From a checkpoint of a small transformer trained on Wikipedia: shifted keys, a smear gate.
Each number is 500 + 50 x the weight over its row's rms, rounded and kept within 0 to 999. Layers, rows and columns count from 0. Numbers have three digits each. The size before them is the row's rms in percent of the matrix's.

# up: layer 8 MLP up, 640x160, rms 0.0874, rows 80-122, columns 0-159
# down: layer 8 MLP down (transposed), 640x160, rms 0.0739, rows 80-121, columns 0-159
up80 100:455435463496489450575524532567558564602576408514484448592606427467587484512487531478489477558608541514521544467600428494464540529451495499431489476482500450479555471525515530477490495465519528481535401470508505447420468474422368520525462513543524525580552448468509510493484490423480418469470510502474470467477471506532417473433502470549522559504491465426520499521477562588560562591517585502487545392513529552586529480485455496474539407572639520533444567484572564479495527602442460
down80 100:605527536502479514527529515433483424492500499546503504551516472504528504537521498518503438473533459479498487543401446432565428426551460555504514495536513510523487545467455496567480485568534532533502458451511522539477562454459520456566477511524441509503452505519422500488492444514437526486486465442493448496494527488510489543480487511448494558476407559471442514478533517506480496476485549477463429490534413522417438562469450592137415541443448481439473516508542488440496487537599502
up81 104:478483496525530444417476495559558519523443550495460451425460491602487445544502518423485537507534524484468472518528365478516496539435419497490446431480456480598528561519382512469558593549484511543479490502508437564486583455442562437633527480477476496502559472504539553500494552424420548466457529522510468531570513535574470482541498457416497598537485519444517512459454634603503563509445522512481384467505527412599438380483546514469581469461519551516547478550424462436487510538519493
down81 102:458545476423483492554525553555451531462564483490426517581526535396509560543467475559433510515487470422487508437421413599525455537464507549499472498536492541489510474497562585446485501485491473458504575483482516482512460542477473468399494495492489550527471524469451519513524501477569479520499454493514521402415474573434511459523493540477482526506438567512457550486550515478534430473541469482450395521511566539468565539534518443184422493421488452450506473483526550506567534465474573
up82 095:604505476509530495498468452547426442508427548420454504574509440552489498465532444523498455574522481465474525454460531432550572575453552495511436624477471521419469438529592443504473447497460505457549489558480474509463578566421497466477448564537540499491455495483507494469501524528476443596515409410512451453373409508458469459494473495634494547466513491530478487489485579551540551601507444500519496469462573550428558510557470516451507403426475586435496544579494593542558440536427418
down82 096:506571459466580426542510570434518511478485552550444553504491508488494479460438517421488566516493474495571461435597513509540425510452432544452552505441499452486505499526468530547472526529525559477439480468480480569460463514503504491525549482462513500539457500444509509470515461471579458430506571519513460489583511504446580469502495503451530486483483541490427570450523491413509496493471462527500468517595477566505449498455451578125512537465512505502510496533496475510480494553446445
up83 109:480440511592504494543418450488465534510470455623460545496475489464532464454527526583512474464437500526530437421490425474443524565557476493532482564506469486450488617512472523475439493421508590547441402602493498431448482482513556524552488502426474551474511505507471535532514595577419560540566421449496469423453389473529500563524456453555421509522506591523602473542411471526548451444596538499471424538484411467484467541553447602461512438537454487518443622501449530561470486482505474
down83 115:509467561512587508499495555521484433449507656475438497497556534545463499470513530499470512469567512497495501510496564546442446527472492533552497522475420498526489554450508498505471481588457543532457423450480511528469472511432442557474543482484560477501513562496504484480532461532463497459529448523561599423528546501468495516478540494504425567530512488435484479528552510466491513465447497528526494540472481523596524550458609472155470495479523521500582527446621531489484453477482430
up84 094:541473507524495516454413509486402558534472434594474487552491429447529505471492452512454434482516577459548468414603458458528528530482417522486425493576619517472477433517448411499542488394517612515435537525489559508569467554597557406494461573496433583470508462461516492487468530485458513534441477559506545516468543485556470475559536419454520470540490493391553514510515556443491577571525626550603523494457671534522544476513494482510507433508515512502489488522486559527509435474514592
down84 089:514562469506469517533534563470540455462486557538493466433464580541580487548570501476566558481454515495480440523410518554519526554490459593488503561480484485422532487494464523468458504578481460439558543478532511500510525526421499486495531451422512414439414503573599450450529505470535422506578582473456444441479484538521565522456421499496561473509474585456473521420542449509492537465472419487438469536479391492496467523525487447327394681498437504433501486444461486441566398519534529
up85 099:487539535582512438475465499464560499457450360569465573464487417473512444553505505540322514499468496432473436431490379520476536454444441464435559494504522448517488521471475478567533540467526534475447498563418521537518535495572458473479505458426476536526497527467566530426621537539527540477582427479440440448530467529486562522567504379538519397537549525504526543520582674529483481583483490488520508552459501411512508552569465493460495449519500555458521499453457489524512551441436511
down85 094:521497565511544488501543544448404500499478497480473533482512502492550490616433503551555446439527511529513575579517501554600482552530489492551494465432487465509524550429524517527602569527442547477476481496543575535506503482397503580525520523604526520553556511549499545485497514572498484523520416466590547465466464585582470562520529469485484586516435530510498466498467508517498521403462430543474437595461455518534484486503508527220555499550541491487605546559551534457504526514561536
up86 104:488577489467497536566555497386534549498401494451476509474505458508499510410477548594508502512528590406443506495508516394510517569426510561568414573493369470474532595508501522473447442525504520603557459438423476396569488422434487478555495558484440540505520474443533484478544482512426527514564542436477506534464371477436502554614511480506503460446551465487488491559419493497480563553450525491490526551451438465560478400553501540443447576509530556489469459567492436473539524399476485
down86 101:544528448490596500594513455487559479419499458503468491444485578419457521622426428497529468466505550554499460531584563542549548499455462471524482524423496478516490512476460538404490502508585544416536524527490558505482523512482535517424469537523505520512488491484490537462399597420559506498446588548478556559504510566521552440486553544496471490504467449572512559537580517486529507438483497540535497485553541614496545485480490567231483477424485389485530525564455518466503499532513454
up87 094:454524517560452499553470546455493509519575495530500523578475423476479535425463520620486616431509510486535601507581508526496539503521504428434523492435456537495502441533495486409519413480602508454563528518480468445472484551541481488521477540441425576483494468557487485526429519539442499477534551399559447465400541459504493531556562409477555593473489481494533513504473455442585522402447405566400465607387445459534509456615478487501513494497503547455507580535476564496390447516543538
down87 084:485509516489543507521510440454518458561451496591523455500484552557466414498511528502502442490490495504442488524422530420446417532471434535525517470484520522503417559468549420475533578441408587500448522437494432452389473444442448467534519512508466475456471506441483506554570451443447476520577503580526571484483519469500541463513507527570506480431562459487449606547527462482512435506516469417498598365341542463436525578476442431338531503407514437451470523458514490498479536452541436
up88 098:550455465483458504474454446607524559537398585515494560506550456528566510528497498481487447497453505506339436448509482436417546517505402446562527502479449486582442465539498533578501524567462577427527485463441525546502470419536566501581549490512512421632483455430541470467492502526523500510433462504425583504541460647489519394530432446460508544533536524528539579524542593555510520602508491511520498419467445587546516449532512468417491480445529496453421539524501489487494418496452508
down88 119:486487498495498478532468466497528532539474505494465513478482512517539509515513511482493506495459491486525515503489460484507490511461473518505501494507484501515515487504523497481510507475485516466531486495454477501464498470506517506501501467507505465494478480508504484498496497496521517506492487496454517528440477484509495478510507475459495507506508493499489527525514513489524513508498502500509500492489490466523499492501488471000487504509495504488518507496523489524517457488524485
up89 122:458510470403518537496475484454538595553474433543484497517485501486536486527449598490550489509509519552477560506578417426412545469473517389503487403512545473620502455545516558523488427540401569529567534484557483516531469451575454512550438537451527551545541416483479461565423473485553452502585514442437508513431475498423496463402451485520510563530510495529533597585475404470509575533660545558448474572523543444554493503554478496465533464444606551518475599540492476448489487541472528
down89 113:579519534546466502452508584456447415471510553493456529492517465478424458557468468466435502587524402567530453452531652459596418490535436494535542525580457542513523490489485482481599472489492396492498373482521519560442448534512530514461530466552473562509512566473425539423475522498479490536425487542552427445582538521461520489476579482488510504478394515502505431487542529531461474451440466538466525474572511509500527467428532535282441553496470534493501431408441484472513515531413482
up90 098:501549488450459513508633489533501581519500493442465583446542614526471578456506549490423515527449514419542570471427504541512496512495469571426496499537532524519451502565412429530525590477548571628487495487447474450558452475489538573494576608485340444545547600559464479537456453440462498464469491495498513503472511520420505538513467444433519522530570506521504451523510455549485523482457488498493456449455436520608578425584466572471451509494506528479402484492520371546567468535489438
down90 091:434471448441521487575535501530490447524539517626532462483577458482415551498501485564511470391597500580553491553561464640545495546482577471516511501512521476524491493507443486529527510494536476413531497507610541503558565455436508575474552450531525553496437456502502480525461527511488407484435505477505508569527511529489446425483559596554477457517517532554514513474444500482528513524537578499507493604469516506478501531543530529208552469485496544473549500561490516506546554542466435
up91 107:488449482489493507426402489599527514573457531445526420532543562510580514473509612438532513442458622474464523524526524546490486512589510475509521587556487568448532594497504508526473478507466534562467475521486593426502522456463585502503542482478474445462592530538512440505571410534527547448479370495481555435478491465419412434512489436427559531494515494387544560519485569506635515405522528526465520523523546515494533519554575476483635590484521527436479495534429493490479435489443554
down91 105:583589518463493513545477457538491537521585484497483564518523493566503419521501498464489506580560560604562462468514501518539459556592460509471510527539467533464522545496553534547472477533527504492507551444527617468512452503553504456513447519496445527456516489532511454451473551492550460468495508512483543470513522444503504549573568474479487507465431488476515498515462446501440486446453470507499447504544499516517548537463465456130413477528540474556553499461502458453492568523523397
up92 087:497530500482516473484522573497423617516461469527498508565565538587355531473416428591509544540473564540489429520559517432540505523483530390493435548451405500538488477489440443537530469470569446490488575518563468630518385504543542500525520512581449582538485579550524447551468514468494474381543580456434486458508510571424550534499468538499502537434437489570502496464538426489598463444474449484396514571512475490501549498479511507511443548468505524389472565474448453428444520488483514
down92 116:482469521500540483481501479481521487514514512463498503514481495473499509510512513500516520477490475492496518490508507495463486506511510508521500469480485521509498506512523491483505499488481504511523470527506468497507507510479481480492480507488497461490519516484554512509527484482496510501522507524516498515515514494516490513476482502494479461474506506497496505509471499484551487507534497514529520496452502488504485457526484489999532497497506479491517488488501503510459509478485505
up93 111:503425479502528389491476403503492487543531496563501392487539475457463435406490532473483507469503506511468499417563446466420518589458534480554443481466446487570484587552484380423679549489541497535503530497549555507483489497434452479496560510462516490557577377539549561469529469504497424485609439470522511587494474569538485503581486461466495545462477513568565573423541573446539455506485497582514532480478462525539481457546491517443495444539450499426491620480460479527490377437448497
down93 124:557550545389490466456556472506532480499517502573486455521437544491556485529517485531507490478490481444513533523447483554470452495543455548556524531516523518466577525519464535471410541569458472520496500520537482497482471527465498486485465540491529459469490522428439516537559498438416565523484457550431494505553526456501453584451552476488504459554545436423493469515433498519460479479464520506523508520429569438447469464466422498113500536459547547500475442530470503482479544512487441
up94 110:518479457347524498375457475484566507499421440447514471617528524499476406439495501531449553571547599461496474541489563412498481583551430508455496507471434479486579461482601456432445560485443550552469388565460404516467546414450559488483499504481466543494478460585542497439558502477489445453433526504463534525400488406366570540514557421482592473523510442438567522497436557494482513516509499530495489545495505536502520456515495535473440600503447595526482544496528534477480481488490483
down94 112:499553528463499494396431549544439526550489564494497532554509547525529459485481441418471463467504537473454456512502499537492515450527484509471480538504423492557499527436451538567510554608496496416544556532431464537562423532520470473497538521481469544569490498460402518457482470501520403524537505582506483540495423499506515524530466559463574518448497465521390504461594550457530537396480472557457541552461545528460576525504428456184512483472488490579471485483535538507481441488470511
up95 093:488455526543526516429445486506525547494472518460399587577485466471553492442545428616491513500398541462525510489537454500486542410496490485528511519464557492548524518519584480535544481467496525443446434482453507463408520583512534496613426570510479549460485423586447465577491508542506493547539483426452466473572553413516404466485492437495514461420542408514584514592561535461558504453506424515520406441479442571502465477599484550418532501448477520448522522457559434475444426569487646
down95 100:500497508509508523532493481438466525496493477497496532514510518526529506543457495524520451511478495488507502498511486483471551504514505505479490477479491467497578512510548512453483547491497530509492507529463500479458495461503533500501490520506484510497528463464527479488452491480519484477506516515526539520485482479529507508481543516490479511518501461504476483522475537464507475508493493531507506526472503494489520495529498522000522490512509525537506504482508500502508468485477533
up96 099:558481533502402511493508484411462459554478445556473524507503563456561476524506527479460511523570539536525379493526571451563588452451417431548581533490476548575600535491552389518524486545610535440503545461442536504480473510500434491575534456521524402466506441549457539505539529510443486432442477515494515525492413567534476472382577466436512441539427502550527513488509558582497535413438550525478571401490594524442537523451539518480502473518578478437469555458476400454559369510501513
down96 097:474501551493509559447504488563520581509479542422560542557512472481573518400517418545508535559493475462404518624403489479401416445439487499431461532412462457530442486470499621463472456444462514635497505498484510576403513503534587482435557541434493596523475486498493416443467491468468488560565465533492532516583477499560506560597443441537520512358381528524514562470556521454483565449550504454509433522477425435528474454485508543493472577556512535477497545508452521482450513510502483
up97 096:468507419512470529456507514472614563529510502486483519491509531593446487565628532497546547432492448448574456453510492496619554508539484458375521517549493559415537480498499440537532523429633553536572507593422469480505637521496505394434485428421453458530464477550527504546427585508504489545476483482468456494418361544495494545502547446493525572558525451503506474528432458536504480487551419570435413447501516522499494571501530544466476430487570544484520538433441450488552475532523523
down97 091:609444499437517389460495526537475578510423518462433555561602449483483550445436550431544517487415415448365691512495523490492509527504495500490485537473414537501514503449462464525532543532530458552450381488449464542519471503468508467468497483550577405509485485512511463456559470433529493589489474451461572543440515506488483523516509505572587477468613533599448620524438509523424517563541491507495486406425504521549527514454487555458450515480452465515553433526512449509464522464435505
up98 105:551491577455528507483471476492432496489574519564531461527460438505500446435559489508428440591536495423480502495476447458516571456465404548480540495560617565480495598544391537478427465500513518566511489566471482490439528496510513463492399459476476561507550550513506467520466438398471471552545472463502527547486465572540533598465559363523507480480472536455505526420554517490577565465497466559498528407526464460619502393529524475439552444582577551571431472471463589580499474460535593
down98 107:428529526503466496440454455514537413481492491478547519463496549493516464504526486483492501520520490526562489580502498505470453494511467499494546496498498503539531491550531529511477522490524485472498494541511560425487503490529456490564540502519496477471474465452419477527474495526450509479506546527513462518495489511528465454506531479492556558469551497498510503476434484495518462490460503488536525522536518482513488482507472468003519509524504546517494447514534553503505458491557499
up99 095:444448493516505485516493496503436543468478418544523521407511468564553502553406550475364519478508471514518427414559522571522506476557456470559510567409532471469568498542447439457527602498501585497566490469434595501502424463497545514548456455527535474527482502387466554633615499559567478480546501525466478456566431650486529579475444524566506522465428455474553521526529504430541481509411507453572531518510480548470405471460475540481550464498462443486452536440515516498489359499487533
down99 092:546521474478476524406511592493539529521531501396498468555482544502492470538465456529606493425447567487487519556492517582484525557495516534474498430405501501522469541556526447507482407468500440536540480551527498515502511518587403483467539575491502581564458404563528488378461556530449623469573491480493546506461540469478527389538531426480410526500531472542511412542473479530388495429517508501501479472579478473459504462565526449340526519603500525483551556540447433463407586555553458
up100 099:418528531461504516503578470492514540498521430468444451537511389526463497440555509430486494601496582512474407398399470480424564450484578473457530540398569458509457586463505439511543531413477515492392493569505497476480480537468489504608499592540522464496538434571601589520505524511389547575453518480487528428531413502508563441534553520503520582487500490518521549613498492469552530537561515502545498533550465510502503512466522497484586471631387487565507595456511545464526504532456496
down100 086:482512542475471484476471563502493445423523504459461480519550566532520420441598532459484470443472492492490463507527493539484495485515463479534585470439559399564516475542558578418504481430527414467561492452535563461530476479529491480493486550538477520497459578570453441525462513584519495493608458505520486462489580506497531416458559514556556556497424472485441403418542491493503483518458544521472504510591388543442547514511555610211469500439504476537484483541522520476430510522499501
up101 107:571439541543472463456437534446523480527479521309597497511548580517537522456588511505474466471531592464597529483539474436523523535465506505413436489499484562541453467476482512497442481506519529552483504480560438467499484454537506436468473503522430487458485542484536583444403521486490483430469453458433535623500447562532404563541511417525524516474547493412504520607443503455544626519510502498454470393519576490500484497588546567461543456469528495530406433555490493386563515454529429
down101 118:497546438554457605458511546516525454507555480536463502518432537510464515475505488501496536473483418548503574540474531532550522476521459532500561568546547513534533390464535469452497493555470498499515526515618508518478493480547579529489511462437462504401482479542455521559518510478525462490553662481491438506480526576478472553509424565581513471507526444568496490486502473487561511485559550459525498428596527488431511495387535517198496500513520501575487521594437509487467493502529427
up102 120:401479482557434444441497545627514484536499430489557513463585456525470520471498569547430491560456545495426515517571466350490496524377420396485493517522502475482531560563455453459528466499478496455446458544490422541418543446420434453488592540515446494584499485491491562529486487503480507490495545383437544445496528451545512433527510409521492503502589395482585532504476535574485581483501526501489554467472465588524526581471474536444570426577576507487497560539507499435553538419452529
down102 118:554478514464497513542478519450510504492475554520535523553456493466506471527453547515442490525449496485510453522470543470539495481453512493535480466549498501509492542486522507544477483507549470507497515447495466538501480481487449530522432482500497508502456543521500519511467445498476457474518428518514494517466482516476451511513491479418517545544570487494493499520559484482553508497531512464494455504529529437458555547552467522012486495485565462528501498489465497461546511425496506
up103 084:456403511574451529484457513525453461487519518426467541464613519512414488415491453477434492543534560511504561529555482511529601543460444598579543572455517551512563582456432568445495448452471521514574421573439451441467535417528489474544520501440522431517521483459551533492475516566500598427517374538463447511520480558470434480468533428440441530460488463479585503527535493580513513508452492589514434418435542529520459571532534429419475526552466564479393500460564539535468417508579479
down103 099:477477520511494537492481487491459511464483498470507529525522491495496491494506531450503474524519501470509487488512487471475508498539495474495523474544468491472539488530468505451464495480493496478499508501476480462488506464511480518495527495538482468519475514452537476482474481487488493478519514532525521477514547538521510506514525490491488490508501485501499428544471534469499486531494492510485497552475511450450474478489460495000521474502505478498520504483509519490479458488489535
up104 102:553420387588527446501441469533561424571443477549501465567553550539544552390576544564500459490450525491451495486483508466406532550394460581494490527495450539459457538490493473433488582452503527588573408445396516517528488546452550424560539507481441474454498541537473498508479503580561514466562489524527611510517445466525427477479552436546582472574435468427553466501510496510560571568481618454439477507474549481465563523547462411480531400481536502473481549432503582504583520502478489
down104 099:525512555511446467499503510523473549508539508525557447526462481491540429461438517506531526562545469463525493542484534469564477467458476580602452500481517521569540468521490567476542493502520535563483449479518511439524587540512569477516414472547436541481567505476491403466482476600481538508437467478572455453504509390490469539472563496451525457529422588525510559449487458557447469439515437468516435556538472480466446581461496518184562511504439485397542539542484481429468480497462511
up105 096:525429463501539503451489411525492593503397512587441475533488520538529531523517479525490448564452478521502512478487500507485544589577420418504512490443489451503473511532527392566540573496463440397554463457498514547496520482458540475491489580516571433561562534558473486448500571559415523509473542497485517424552426566552617551445503474453484594582523569504560555548458511556503429552500444513535437417545435401538566611514465522462464568477537408428506630522551592501483474488483514
down105 087:490570567455516467584514528502496495498489442397550511452463540483520480445547520489527582530559532472546551535552505476504594475466499517588494488497530459500547414495451602448480464530425640498501607488536494459500471535497450518559411455484420516545440514524553497458586495539522484468514456502510393452514530496491462494492428547543531461560380501574420492537532433470568506556574487420540530589477551565447482522565431535575525421402461647413535463566475446501559563505498531
up106 094:504522600489486475425442486448480443518464538465483468441435487442494543529469521524523569528445534520519530482490514446283497463593579474498488481508501483460523592495523492591521573441536392580526483481490477507462585517444429556485418451499479482475596424510587518482491613491546576484525496522482437552476476522514503433572514473386454534544553527447580504528494478535450438543545446551546542553512549455433557483576454377439501424549443471472498581480468472511518425466488486
down106 096:460509479470462574532555569581463503462533495468526505502577449573461569563526505418519438580560538565490491450559515602496562492452446454497451541511479454525482463557476542585578581554427490558505576523500569510570463498559580473511541530467515575483525495518492496567557519499578550479482455547397470411507577483470546512524552544543531499513496485637489519463500495538513545434549499484481541546603550518479533501499523522278497526464559521572449424536477619429483493544528496
up107 099:410411504535458536518515462453426483450570493511532589529551537488550421495495457534435509491488528517501522454595541498499468503536475401492542484424478603420528547542580466428538440494561590597447538526487494516443490576457478481485482550429419523469490457596484459511465511401433487483511527443540535474562404424497538496490465462496480472554512449515506474490467458515581577563493442575535387501431425413439620521556507538481515450589544474439452564521440547438457533543415570
down107 099:532542422536503425539426496471486474505525521591546386458538481511432548479473539462482553506479427504470469483374507480433483409544539495513535472520530546525457453532502530444503508565438511378481485473552535559476572418415499431518469414514522514588534513543526471447519484603489445487476463491478555507426525449507543478438533499496510537579506550495446562523588503468513480448434523486507552565403514475555545560448419563269473477436524562527536566547514453487582522505489565
up108 106:564486484478500441493457547535470531501549475349439460580546504569519429541512541482556473516484552534472524473568539430561553542504493425456472448546518511524535531543486531436472507465605535513458540490505506446508536483398567547483545509515484520551541429499513600643524539531425454546420553490489445528450436466516412401501513448508500552450511395459579419500489520505470517477496442629514454533441434519524511510577496498467548420505444547468440499532371603545502493420523605
down108 113:538447512448531532503468493545558555478508487471497496511505480458455524484485477501462481542479494493498499492493510486523464431534545441453515504519544486455432523476526491443502480515488478556554508529528537473410483512536489483510466505490453465529463536490535446541496454511460540548500462484485503511468523484517585489489500481453504480490539511450510474521473512497514492542484524521485508458503484513521454457540506537003530510462542505522495530492547460524470514479492444
up109 107:533493537562505467523483552503520476564489492521537535468507517537374565487539540514478473577487641455520510466409424468523498586438526590449544412543454570491497465509477521461528539403598470532395423476550547553538523467500546459503489572413461445525512500480421577482464486471473573431474464561500434436455523524498476495576459409556585512660548439498454531518423540506514473446464545507485410496530540508513391484483616483469432424531472462466460490540496588497534525541550499
down109 109:436423460462533449535580515493545496470517550479504402437441513507518516565522496483487462454486443483506466516501567568620432479519462437526502423518497548509569424532478503470437557620529499480498494496606497533503484561498487510513462465518466587498619424450425477558490511501495557531449444440482571523533605607515530530537575567491517574577522560463512586549531534523481441438565458434487504520492504464541407483484429537268542530508492448556486503496443433484495551496494498
up110 106:517399478492506452518428444524474566546460460489452508576496472486396437475502551520523525584460447531461500507482513593478497532464466373454544464464518423455514543537543523580493447475574518425479486650490575438433559604492439556464459568535421394492492419567599562534488526485514551514489530517398511491346472487550526505510487510538489487611501466421503544480521454505510522487582543497534497472522464417453552499511516443490450603451566441493498520469495470508469547513384474
down110 105:459534516452509502494518541541494524501512542532509501509482578599604464500542435518444420482501416471571412490570628582501458457509502516445414530419463479485512548497497521549443525474603517481469580504467386469512456522478561572543473411494534560458521558431434431498443454492470436446464425564483531467551553499468557513522413590433441452496508608477469592482520473554424543475464428436564558561444504478489487454417526515371463505517513512460493496448508454612444447531465531
up111 104:516436445446470472413420494570505541552518492463493529431543585519514446373560566526468535525547600464482517529492533385491481603413523570514405485440492424524541518527473513444560472501462427469494432403566454534414491446559548508570533502515497464541552538416456549511425499536457583474489448463517536452493565543538532495468603484476493597608503622471479485536564545508477522469517549598439556538460471532477461450526599498470509460499544470503433558504425531493587474514446501
down111 101:509422573517446470520592504515478543429483524471517562457435451534489534558479418474500514477446463586479466488398566523537551529527558536453534466440475552550433425507466555546421465475483513604496427497597521493515529517552521501482427529508508531529543512460549505558513553560464521459488536457504453543544518504459525481424497520465490466518491469528446538518471538435659445489522478443533440513414493513531501432523496531192525530450464452486495497569462544462484500459511449
up112 094:528525457518471544507503557501486537539484558488429446529601453429486549501486487554460423498522534514475455506490479531480585508436486481477482521475506539625451508550464442568534420459608510539450542492568468475548505565531457525552538475510499550459558548508527449477501546518370581580479552497443557423533402553385551425553556499507517534499478630568497544456430494499573490384504536532481487454454412522559519467560474573494458521346584511506425563438446531490433458457462481
down112 118:523517522484526493552489464512459516518554473463507547469508458515507492510524516483492568508490505485474492539523484447477510471487508511522525481506487489528532503505476505481484486490485540481527488486473460530464478483520541559516501479513494461488515501509529514468527504472552558458503532550507522513495507513494515495495503549493489487476472478494506495492528495477595477520505488520515501510439514511470481497522514507999502469531460495446450467544464519490519502496467509
up113 094:559570493506492528518426534584499485472510554489501532571476530629578501469511560497485407451429496435502492460537486527439535516546408422412434604560521530508503525563567528576471506459545465526442460514508597479502467503519571501492438523471517404512494476507609497469509532553437445426556582554462442493444456556524566463487487452449513561553546510504527477482471534574427499553435560559533474393447496548537474549639425469423453471502555492414435492490498541589402433537491545
down113 101:493522495499505540507464523510535459464531475468524519490510495480508468525464516459521490473503492479507497516501525455474494485508512517515494491526496507519508490495513483476489522493501513559522533509494507495518508473560490525493523487476482486474461527528497478476463475478500489472476516540498513486469517501479521496501484537523460497496483481513481480512453477503474496514523495508554471453534506465504499509470477452000505509471499513556515510474509491449502509456488477
up114 088:483441549466522547493510490567520472522479523420525536502509500461478496387466511446452456598431548521417523535469468457494442543475449507466522421503530538382462516497446478412467528503483512486504490479415506429430511545491479507481527403470475393508475453461479433501459467391451530372553580627507469522503540517493435471417608485468438480549481480530513464576457511439568538531628529578532590443524377505592447422579510534478537522510532500494421524508503551448555472446496573
down114 082:515470429594447537499485524491536514443504442552455436479480462452546549540498568505504505490624530513506482454592553550503401515468553522529521598593459444491524427566497538510493461498546516451478580453529461521550514508504528459520469442462533586495502570521461536517499446620512498464471554471452523593527434503432560517471467573471517446526481513629533555565575468507461550469427563503525535543581532517414531505461523437278571401475547532484486525525444478486467467482419454
up115 106:517540607441476577533541438533401451470470511469418502531548533527521544471482487433469484506449528476540464543509439520509545511593414482448567468492527442587492538498582504529461532476506451458540511498461480462475498531462448515525525437462546522605524480503514509444437497506406449488419436452533428437475439409527526549528565502456533509559501518519537470483586628650545508462550489618457431451562399446459430556577530466401467478479464494515533526401529466486571529378486472
down115 111:516407522489468482472486497506500516443450518503505547521486537498494469496480495488469511479501460507500535518517472478495440422513516477477525491470511522482516493523455541499554551503446506477555522525499429462491513471495480498571504483532495486508487509467442501502473441455477499552499505504540456442470516461538533519474473504474478513484556496502461499488510489512500499509507495489535478492510485474548519495521498453000491535458512501540512471458548532441517486454539521
up116 110:474518512493497517484471516468490526600466591469484430577496465513539651420419569508393505495544470545434555480415517461413429497440499513524513492481510570475517451544466585475466537385440508494500468473523508513404485480505524594515517554497464460498487504531469463478554423457480519514433570464549429465499498537444526431457494451542499574460494601374512585545537550362465553467442507549464579499515555378615504504516553479459483501545494510546436496446535533527616458488514524
down116 105:454523487513419514479482566548502443413594529508523566496500510532432472492376494419522510506409522522495489518530556477507492503498443467463542466564510479552450579473472584512535434466522481484499570459515531553468472545515552625464636470575520566460485495574522452493413519585550513499541431536472514507480547533487503491554480547530465510461520543557490513508456459441588496556440444560520500562506540644504447474472438535237520471478513536489537556577508511490448465505477468
up117 107:585458388444473568573435569498553423530607490515440444440522456521445487465436480477370555513465532439446492447545477391481512438561447450468455518499554525504501540520533529525419517503473478453497521454382525502411488428502498479485487418356437515502495484489563463576459486530452446516514611542553507587561497530532500449508551530503537383426370476505524576583515579505509561601521435464550472577485490437523521559463493513488505501478538537494503513524462557543485472488456506
down117 100:551479506514504482403470480533457447439440476451406524408454607508509520526461471503534528513471498409548508494474527552606483592434503592513533462491424428541452516458525524516528475508516550554460574462583583516537374538487503429435467471498558547450500465594432586412509563559576512475460467402526475459465390435439469503429549537456529547489586525520488482516456521470566478486504514513435422483515472470596506493532536454480579531587447413524508470554424588466526463443483572
up118 099:517441518529435523451393481537549552551511517438586517489478504563490483485509509563560510499463484527472516453511547481546515456427434484492434573495507444580532442633415516514429470443518625418511485463491543504601487497556473527479518565490481471570462518599588579455547558439536516498566500549459473560530486487490517520453602552451512529492444504467567476601507462415416502497492522505576442441525472442530524506483524524474527493353611575519576514548561471584479404543425461
down118 097:517583463456570457500594514472417409421503613433497505534590476469465417490486466499478548572459406508555464482527517554519501561477492558523523479540591469473457541532410527460493520463418503501524452479482547473481484461471523526456488517524458524414518496396532457495477403456481511538481381554470556472454587503498447446457530586488571478511498543651571474387494540570501505496521432433517382501525561521454460477493510514330428472553435455473498512496494522496462508568496453
up119 095:488438472543504464519495463514522493589536536480506562560379501533455459537504500541534509550554595506500460411656440516427474495489478496488507583455419502494522483516444476472517545441595535581465463403521502388496467528590477516510508484467504459538494525552445459465466482624497535416478396486534457524529455517631441522450512454555547527481433475388514501561470538400571599538572459522475473509526508540486487387574533540484543486444558473492454518547504481604429455518466558
down119 092:466451459471576478506551543484503470501526433510483447477519430476582475576435491443512529545473480437467499503408536536591501525480469494442518503517522540537507440484499434550429494547407497471476545455510488548517532470537550487526463505558536570465500522568548526531483509506474465605474499467546533459511511434462483520487538542496483497494516579517481633523417467560524468434461468468493449524442449441532449544439477456153462512511435497519460486513481474473401542462487476
up120 082:496544503524520500478516559501494537529500519492493455530528492556431526518464498590490563419552562504438417575554518449505548547502520434529513483454456500606465457539488476579489520523618472481431543487603438527563411551501519492507450528541463600493540531463450477585502452448500495476559583495426459510439439489442542457472515454575514506449401560541505541529630500543578463349514533479422458543487427457536563490559508578500481583538504505416516559574465547360498525477461585
down120 113:498466505498543501471507468461494504520500504476490504519508484481503518489515514487522492507484507468514530509493488469442503511491511503531487464487500512511533511501531508469511494489470517503529481511503471487500486503505482474513529501507501448507512505504541514500525487462504501492536499511517501529518529513512498523491465499489474468502505484489512474527471499475510487518526465509529548474440516488478507498507479501999510478499511464477502468475499491522466478485491535
up121 106:405563569492503550561479464472479421502535448450531536497514527522613468455525545500554537506492484497496387475502443460444562559451470481511532424437442489560486490576513526500454571469575470386514432369376554420530478554559502577484505495452500517581506438539470519526597508497463391561483572420502433534485506535507489536452523493476450430446544479498536505543558517527512585426469613572539576488481523516565414431558529393495516519474494525487541533422533468506510429531448579
down121 111:443527449519455500533524569463513539481576557514510467570553532510442577525481479497482456488530591521502429587495527454566536492548441437454534491523528483493473537480592543471499510486519455515558465481563495519514542529557539602499483525446474510504530483549458547519463473594516575486516510554511534501486399527503516435583511466442518484499520477546508468458383563551458523537447506489467501548533530558506521484492490448179458554561471413426597523556490523482569551552552485
up122 106:489401508557579492542404386473542566538533635567515546451535464544455503388500455463477434466429497537454528490479570529483539530392509440464433484385433489487554500503498471515600480482528528488513526579582596485463483434499511471532500504378448495466491464450592427504501484587520433554561586414502492420486495587540537500605539521569514518449465519558474572562548510441505470560476520571536484539493483495596499517522507493436584560451468592474469509497518529521507498492514458